Weights of a small GPT-style language model, trained from scratch on English Wikipedia.
Architecture: RMSNorm before each block, rotary positions, no biases in attention or MLP, untied embeddings, normalized queries and keys, capped logits.
Training: a variant of SOAP for these matrices, 435M tokens.
Each number is 500 + 25 x the weight over its row's rms, rounded and kept within 0 to 999. Layers, rows and columns count from 0. Numbers have three digits each. The size before them is the row's rms in percent of the matrix's.

# gate: layer 4 MLP gate, 704x256, rms 0.232, rows 685-703, columns 0-127
# up: layer 4 MLP up, 704x256, rms 0.243, rows 685-703, columns 0-127
# down: layer 4 MLP down (transposed), 704x256, rms 0.226, rows 685-703, columns 0-127
gate685 094:481489452491576477511533493478553478504507511487494506508500525490521462508509461502525526508500531476509487504463457486533534499531482498487521495455518554476446456541491529503499521525493456489505502485484503525493499504511522502471518444531465518484507461471486444490500540485489519493524512500537512504483461492466547513490508491471514517489483501498492487515487495502503485492516
up685 093:536516477550486439505534494571482477544531465515523497469531517477432516468519508491490479476499530518484486496494539515504489506466472454494476510522533514500485502542475484529473461503531503454501483473517498441551494480547451476508499487488462498498486471486496546495497448524509525491494526482484521517493507476551480521479490511542558508497508491505500488495504497476516503511520
down685 099:550493507492471462494517498530518509489526488449484421524487464472502536481506544459548500560516503466476511512510523486512457519498459479457481515541520498453488484493521489489507500491507513521511490485423527500478521471498484449510546515516490472491501500528527484462525464462533500484515491510492496489504454518545514548472458496547489502486496513530511513515522483490499512511508
gate686 093:515494487493481516502480526507503524487495495497500489448458513517504526457518503460542495497499473468478468464514510494519505513526501494488513539490506518554515522505498467497490493529475497453506474541481511495495477517452526528500492500527530479471531539506528455431528498543518459512485554511511488455480444526486467529526496527522470456543488472522503521510484453488486514436499
up686 096:509488519480531515489533454475498494457531485450528482507506514460508542479510471476454469548482499500483535512518496518446535521507486513475528487481480466458486520497544532505520507490496535552496529470522466517545510483527496490538494511467528503512464474491520498526500503469491527490506513491464530545532481502493528481491501507512479514497466467471510482513505546509477514514494
down686 100:513539487484484517450493432536501461503524485496516493537504584463501485509482502513492507460461491525504549582473499500518481541510467523497515514500512507520522515489511524503529506480515489538511484477465500535503526505527497474465458516469484512547538496490492543514509516501521490484473507516522469494504557515510512484448449506484561528443510499482499459490524529511498478447493
gate687 098:527487479502504453510481543492458501482498488528485546523498512465511465483482534488464518544463435484513527507465501512510505485483500494461509497468454528519523508501559488488474539478518529453519461489500499519537515545487526500494489545540482490519457521451478519504477545545524498547518466500498473506485503486513527528476522506518500488473496483542491557486498482503493503520498
up687 095:481481514519505474497467477535475514473506563482481494450507544449490514529490501448510452501497445547471468534502495524536507534495478509503472458489489551521464496471551537496500472470518483499480485495501525473523505502536516496507513527534556503514520487489469513515533477494516472524534493495504537478503495495485515492473547486445458506477492482534496493507501481494509495528498
down687 096:494513463496491496530495512521445471465504499494506475511508509428542459449489500503468475516513464465517497502460502520510507507463454475462528537480455460458509481506480484518497474444489496506543488474499491550525511500503482473467548500483466477519520549509481520481444516511461450486495438519515528525462495505503497491497484465488510488511495501481514498520490488497512527487534
gate688 100:492504506513506450478471543543488541568531474493476479507536545487532534505528523488470482534518456521445463504500446480506493503483488488539451469464492499501520491495495485512538522486502526502518571487513507524515507486515546518491510486497517443519466536525518468513503467476523457504473454540477505456491477541541508488530510513531497529547528529544473530523464457473483495489520
up688 103:553478498515473533492495456509520535513495497513554522484519503494525515492525536490471496502540511466451495443488534526536488483533501475484491464527510505494469464487494503480500495492496553501502508505507507474532506520512481492469514496496485494478473510496469475491499476488474492545525538491533520548438472528495489521465534494547493518538499553472483536483482485511553502550474
down688 101:497442441508519489479492473498513450484487515482496548516461504526494499465526486474481494456454551503495489521494503521497472524535497503510520531513439510528458538524525535526482494533510455498489500476527476480523491496466491503521517477461517491521502524556503476504513471490487536472499501469511431462496494514480504491498531538532448507522526483504484503560530525542522528522549
gate689 099:491479533487498512492460404537531470537487468468535491510491517516526470531517456517515499525495475514521485493513490488501473536501518493505489516469537482512513484492502493490492519515506507557511474500491441495549485474492501494511491486518513485464521507488537468520489532506531507554500512490542478530506521511500503525491514479486500499495495493550440448529475528464478520510492
up689 100:502515514551496516498524478498463484485529512448487504525507522473531497467458459485511482470508467485521464492467473459483522487513473486494463482497546503493456513511483500480493500479474487546503459536462474486512508487486495509532527482490480521509498476516489477493502537496506510548486556478548532507530523486518478542540488510501491474467554498510528443503478498450480519497466
down689 108:492501518506510490526490539515519525479472531489480458507475517472536524512511459493509473475486528468516505466504500482551531505531491545485487513487524465491468534494498492515451469496476545531547491511542472510520482519517539522492517474480532478476483493515513481457470485470483498481477504481477534467530568507490479439484489532466494459494467518498474520498510446464474535504528
gate690 108:509501453505542487494514450544519493523511504532517524476527534515471503448477493481547548501503454538519479483499472499523490489513456459532500501512535541514561512478529448517556518500462518506436482506512504517464514483505475534449492551508477506528533499478507457472535489470517497512453494516483506463510491481501488492466544557505515513480505519505499477464522520497519514461496
up690 101:480503474538469516510490532480450541519508485515494454431506443471470529489463459462477505532509541447476493470470524507484495499496544509476450503480515501477460479512523519527494532485509499493538532521503501508481494511485525480510515520512563495453455496540512524523472482519483478543501486486505472534488553505481475494524448474513468491503486486481497490509487497503492487519534
down690 089:490501492483494568496473522551497520495513501547520528497528449495518501511457490452501494491477528472566496464469532542501474502486529544516467489521522499497438511501496496493452482487498515559528482511518504493529497500498478498519479483505504493436495523512458524460476525503514475490458513498511443496494500465510544511499492480499510541435494484467484492459506505504502507489521
gate691 108:496493475519513520489475538521499520508504497460520518517494512496491478474506482478476500503445541503457453523497522476548470480481433471515494541506509503471460516446527511464498477434472487496491520456466524520451430488508495463506450526539502491473523508460491459470518541455519504500447529525535478512486494463495503495518496499476470509509527536532518505520516484497514495454494
up691 103:515506530474502516525505480497502479467498485522524471512488503507505498525504515482514510529529478513506499475449491492509530465502576514457537502449471513537508493479470546515523530519533548460535526501489514493486506524456523545508441504497488487532503478542534535503504491544531540505511508511538528472551497526456511525523482478494497508502443530438527543530462508505496524529516
down691 104:513476489520460519510522482559484521499513464495529486512502507471467533521492510563508492517493517513502534522496490514519506507509511490479497503495477460509474475463492522489484509455518526493528499527487560535483453500492520519505476521490473437465489479549510552477480481454481523470537510505472507495538509517515513466473536444493476490535472542543524543511487474500492560486504
gate692 099:516485582514478514481526496513537491529546482468529481485494523484495452483504466520518519521506503527487540475491469475488556493495451502548517507500480493485451497487484553479464480475454522482471469501475509491495538506478480523478494471510510514502580502469467513505453483503530522496472463510486534475496486537531484534448526501483503469497507495501497497500527496495546474499503
up692 096:479514463454522500484511549529462463467525491477522461474456540508484497527522500516519505542450492485472526457497532462500495468532530495523508557488507484515516441544518493531490513491508454456493521485498488532543468504532478473476484467523467511498517491491505514492464530434539504530478477538493479466485512514516471534492525469485483519496489537547532475499517523476509509526493
down692 097:499493479507523496484530518495472499526503500484464475532548529525491485527527491485491529522471443480516510489482499499511492450497461472557477521528539566516496510529457455543478543550508508527467515476503458530511461538537515475505504452509521507538505501496537506496428512498486487459502536507507492491480482536512480504506504504495519495467509536514518533486505502506499491526487
gate693 097:513506487501459462489527501507488474510514501480512499458515537494485486541521506472440483543477467547474500504504500506492476509464540492466455535513531514464515514495470514494511488480502504488505507464527532466538471499483477518519535488531516532527494504514504519579509540497479481474510569518560528485511520494472533494488526463524483472524530475521520472526517516468525507515491
up693 095:520491504517472493513514538496475465507493520532491531435505505516464522483534498488446523530494528461518524481503478496490502440449518512570481528508522493529510545502499499453536464480506507450467514482518554511522486488487502477446482527509520512522485516556508500474517524420511530515498533514513543492494535469507501498495519475538474490470491526512512499521489510518508508495504
down693 103:482518484516425506475518512540509507524491449490494519466508496527488496502475519543508465531475457519490477482502518523512510524504506537501477497466480514481483490449508482485491494500499464490509483502521522475554484534490512508473544480519443508483466503547512484484503497470488518463523515547494530449487537471529485503477495508461499524460464497534509503532455494506488488509511
gate694 108:498466508466531476497540527461516524505540522501530458519502506517510474501500518461509559438531514485481464463521476517456515518482488458476495493486509530481457479492470507506482498464446515485482482495485510501521509548481478495503481455507490507510504467529466522509510473477507500533474462490481494509506490498528507514508482489529485460563524499497508484486503433474484521493493
up694 106:531511539546525507519472511512494509532485506498491476510495475482507498516525507455486479431501441493528513455536486554522511517485495510469553522525481511485499510533491465481506476515533533526478485463484509518502462489473516541505494509498502503471502459496473534563456530534486507532508467507508491507534511518508542474483468507471504479516511499479489555496507536515496514525488
down694 103:518483509540505573484502520523526488523487493505455499496529522501502492496481547504511513488466481511533495461533474530547506491466450490491531497519554479507484498494502448441510533501511509519468483467513481507490525551509506509463510493474523450525537471506475551502527453492479480510466489476485497473560471496524503476492498491527544495467484495484478463472472526484466469520473
gate695 098:433544507452468529465503476508535486514535509491531503488499510530535429521498564510520502484507491513502515545520532467508515526469517491519488505524458475501455544478516479501519485493567515505510510538505494493511494494487505517457472499499500475497480495524511476540473515487507496481482506475487495504546458513532507444541516527441496489486480481464487491520482485497504464468501
up695 104:467546491495475495490488508505527489520486506496502546499547525506580438499442511528506490465508491517524506509514462522484505504522555488430453530517465490538479498491491510506494491467537510530536503540497477509490486495489494490498481472514510507537468503491523489491494561527489478542494519461493489506511468546513556454539531483516490477481527486507509492479475434526485493449529
down695 107:465541510529535504505499412505515505481552541532497501471499494473487453499513526486492449496491490499488447477520519507507508507509496512494534495514475503479508499431530513486511494498525481500482519532434503516483525513533523473544518477509518465499513492509530520490487446525463526525522509501504520437471445502526520470493499519506491511512464496466487514478490514481495495503514
gate696 101:506473514487478496530496495486513500495491486496464494496530539478496518535544510496502500572475474507510476478468514479475467458460490495535488470469524513465520483507475508518495489463533514502491537509511537541519476500512534536455562545541502490520523516507519497550506526494526507547510491469477536511488520478488558519511479462494485524534534477469477519457477481538525523511497
up696 099:506501483497471489524524494546465529476492455488525491472501506486518508561536520521460512494505499516463525496482475539458481487516504511478527513510516536463471487541444508557494481487484494472474522517509538505543492535498559520518547512463509464444500533499493513465490491529446493498511507524525537492497519515499498446545496457469483500485511517513503511466462495480495479517510
down696 098:504491501485470506520507512506489468482554516487499525520505543495532519507508497522522500494494492531477468499498494502495441556499519476476526514508531490511522459504503498522486486484486538501503502509520569506500460465499521521512548509525464494485513494499487505513515528530506521495515514550509518527508529514488534495522495463486512486501507493536475447517495512532493467528502
gate697 098:556542477543514482500499492534509440535501493478466531532495517517492513447512518532544510520468459521518493554487463482483518467498444502465525518493529498536489536488503534528527517484504528509483473512481545498511564508558479461520480489536469509497498492504549503522503481497494499498544488534507510497481522457509553513466501475484494482496498503501488492510477497530488503523499
up697 098:518535517560474474499525489511528524473504501533499456482477487494485489534519511482520529511480501534502510492541516507497483511532513489505516518490439550507549510523493503519517485509507489495488506527470560511522517514486532499500477509496489494517507488443500490539498456480491477475465502482476493496515506549488511479540530483458500540508513512512468503458499500511508478524513
down697 099:471489527537541500543482538545555507505545522481479487496502484504470455474512485487511489509465469531484493510526494476493474501524486515506500502528440539519526524507481455502521468508511505508498526482500495515540492484509465510500492463541509531505523559482495542518512487530477498492492483459487519501547502500510512497508532493509512526541489537560490489530528480486512498519451
gate698 095:516510513482492516516518501502518522475478462510474472521502537466477527515524474472502518469424542476536475522514510495488504462501539477482501482495447486522501486502512463520499458502508465494503513527476509496549563497477534480447503518500507460509533489490498495478497498481527511509519490497484523511459460462506527484486508527471490469506475515500473491471466494508506514478552
up698 091:557465528547456476467506506505514491503534473497486478512506516472481494511494526520465498493492528479491496458478525485502497558488461537539505517483508514491490520466516501493485470488478591516512500445477499526515460469512491502526531472510470496486501482512463522534485492501459477535509483487471462540462486524484483492500533500493492499509512485514461532481510475460506509530532
down698 097:485487502492509539481445458512486494530458470481502528531508516520462506509491526506514522461454499500481514532543470535518535501494475506529543497476530482527517479484455502495523506516520471517504472514527506522460482500514488494478490507521519523463491518537499528515523480477458479488512531460497452513459513492559495514530470502527483493453502495490518496515515508502530528511476
gate699 100:463438452492528502461558506478505486510516470506510466536497471494526538505494480521436484509470479536520491450484495508512553502492519469466539496461513483467518569503458516511483481533499478488469528477465435526492461535512529482524465495472472477510529562521475501523521496449488521518480455548534498490496501517483515481491536512504495471522532515499526506467524482496506513510430
up699 097:498483529485491485496531479547508509506506478500488467472494500535506498478478473478540467559496515464485489488486504482519516522532475491542460479521500497519470524511515512490491513484514460491520452484477480481475470470489513521451456450498504469513506515531502496486540522551490550465499482487520541500500485536498558533495499494497505500492532461542500497529515504457489501497517
down699 094:501528513500491517499516519532514508484441475466524566575501446507525504492510503494506470495510522469524498512507480524489557447472488498472497502503516488486508513492494468472550465489484512507503468526504484544501454512493496512529516491541467485524517533498483485483498512478473520510503491485494456490527466530503469513474522512485492525494569486552516486496460493472545503495514
gate700 098:534470562526496507550507514490523501521476456526526542470475520475474447489516515512473526516546506543557500512494478511468520491465491501462490492525502500498565455522481489481494485538507467516501467508524500495464487489510506501504497506503546526493477469449506523481482487489513516531504509480518476495495491509485532523557564469512480508482536528524479496496536508515484477537459
up700 106:516499512534540460512497535475509513542453497503474480511472494490505482529508503518482467536468497476508504502524479513509500496485514503519483505483487550493518515545544516506531489491496535491477484501478525507450493466514509530512470493490532460559496504503478512494543540541473472522562504507486503530549501516480481520511521482509482458473474560448525526512486498513512511497517
down700 109:506487516484520506496507526461467501533509478493520479529496515487475438502485521528489449501480484489510520461474502503526515498481530496517496532502548499512462444504497489483476509532513502512453512486487508507474495479461543507479498466487486431557493488506499502497509477475496472473504519507488473497548527491509482485491422454520526478506509494479519469480483488517521503483528
gate701 088:507496480498489510521509488477523447513481532496497536513502529463505507536495487471518504481483508482523508474495549546480546498458487482513520473497513489561494484489533516507481484526462541484550535485509514484510519511488500497446507456508490560473511517471499506459501477495465470514503473514474520440521512533506499459436460501523508510492504529517517537499531505505488475487504
up701 092:504523509449521541494518502567517482455482504468504489479474524535510476504517512522507523493516498510490498459472497505520529497503434479504470486535507467512462478537513499484516502500512513473527463485489520515511474506517485503463493514488514488493481450516503474492497458505500525520462503536501514503478447489505527479506525507507488510502490476473543514486508487510474511512529
down701 101:486482506497495505517478471506475519486481483492524492510492485466472481508496518486543491498480510443467537533449528463525517480473519542506518512468532482511489503497508468462484502446510496519435509493485474456520486468493523515463468457496491534504486504510478501473477539525527550550489509498504490508489496519509513528526482508467501517466520473519495494528496503479550499499518
gate702 101:481541475510483476524489447564493512512475460488490537515546522498526517523491499482496499523462510515506536534499482511465494527484488490483544526474526508551497518468473532528521520529499499519487517478525555505536492527465498495514478510500505487525518512507526529458495512477471526548467492444510487529491495498504470493495473498506464500531500487468505520501544486513474515538522
up702 099:497514529516485508471493427501521462511491474523495489521511500513485473478503544459513524450492502513543503481442513541502492544483542522488531516520512475493494504501506480501493505496493510522552536481464485485493513500494496496507487491455509494522466534498492510480536468520484520491502531517446514531479484476492513527497509481533507536500507500480496515477548482582445523509488
down702 099:518519533482512526492488509528466507462521487461490483495473532469479517527510494511484508501486508475482489496474508527514462507443496473524487514542508535492440479500478556512485504494458454542510538468513536479490492523492475575520498507505501482498541452496482496465523498520514492530500498483526491504455496536511504507531503546474454525512500485471450513482459527519501523495466
gate703 110:496503458523518502497506512535501530483479481507517504538559550518524516466488480475510522516522446493498528470543492512515513493510520497528497500508528523495482481530497473525519479551495513530484505498501490499479531455448489500523483474509507465478499503471513471505541505527458500525495505459526503448483506444508509501490482463509528516507488438494511480497510540490506501459519
up703 093:509509482539532501501510485549482530505534524496499497543501482505482502484490464462511543505466497495461505471497529458509512506486493522522539515473482489495502506543470513467499506533506520487484453476477487521511495502496485507498506504453510512482464490492513461486505553483509488524519509526461496487473504478505500505484486471499519560471476509480481495504501470474488508503458
down703 096:515499501509540473543498481559485526497489520544441460485529496495523507503486532485512481496498512461483434525502496486537523482551513508520481503512489473511490508526493589475521514518497530489499503491468507543521530488492494521502513486479516465497488522503572469468470549530522487535497510483499520478504506465497494530441489516522473491522473493516481538509546498531537515454524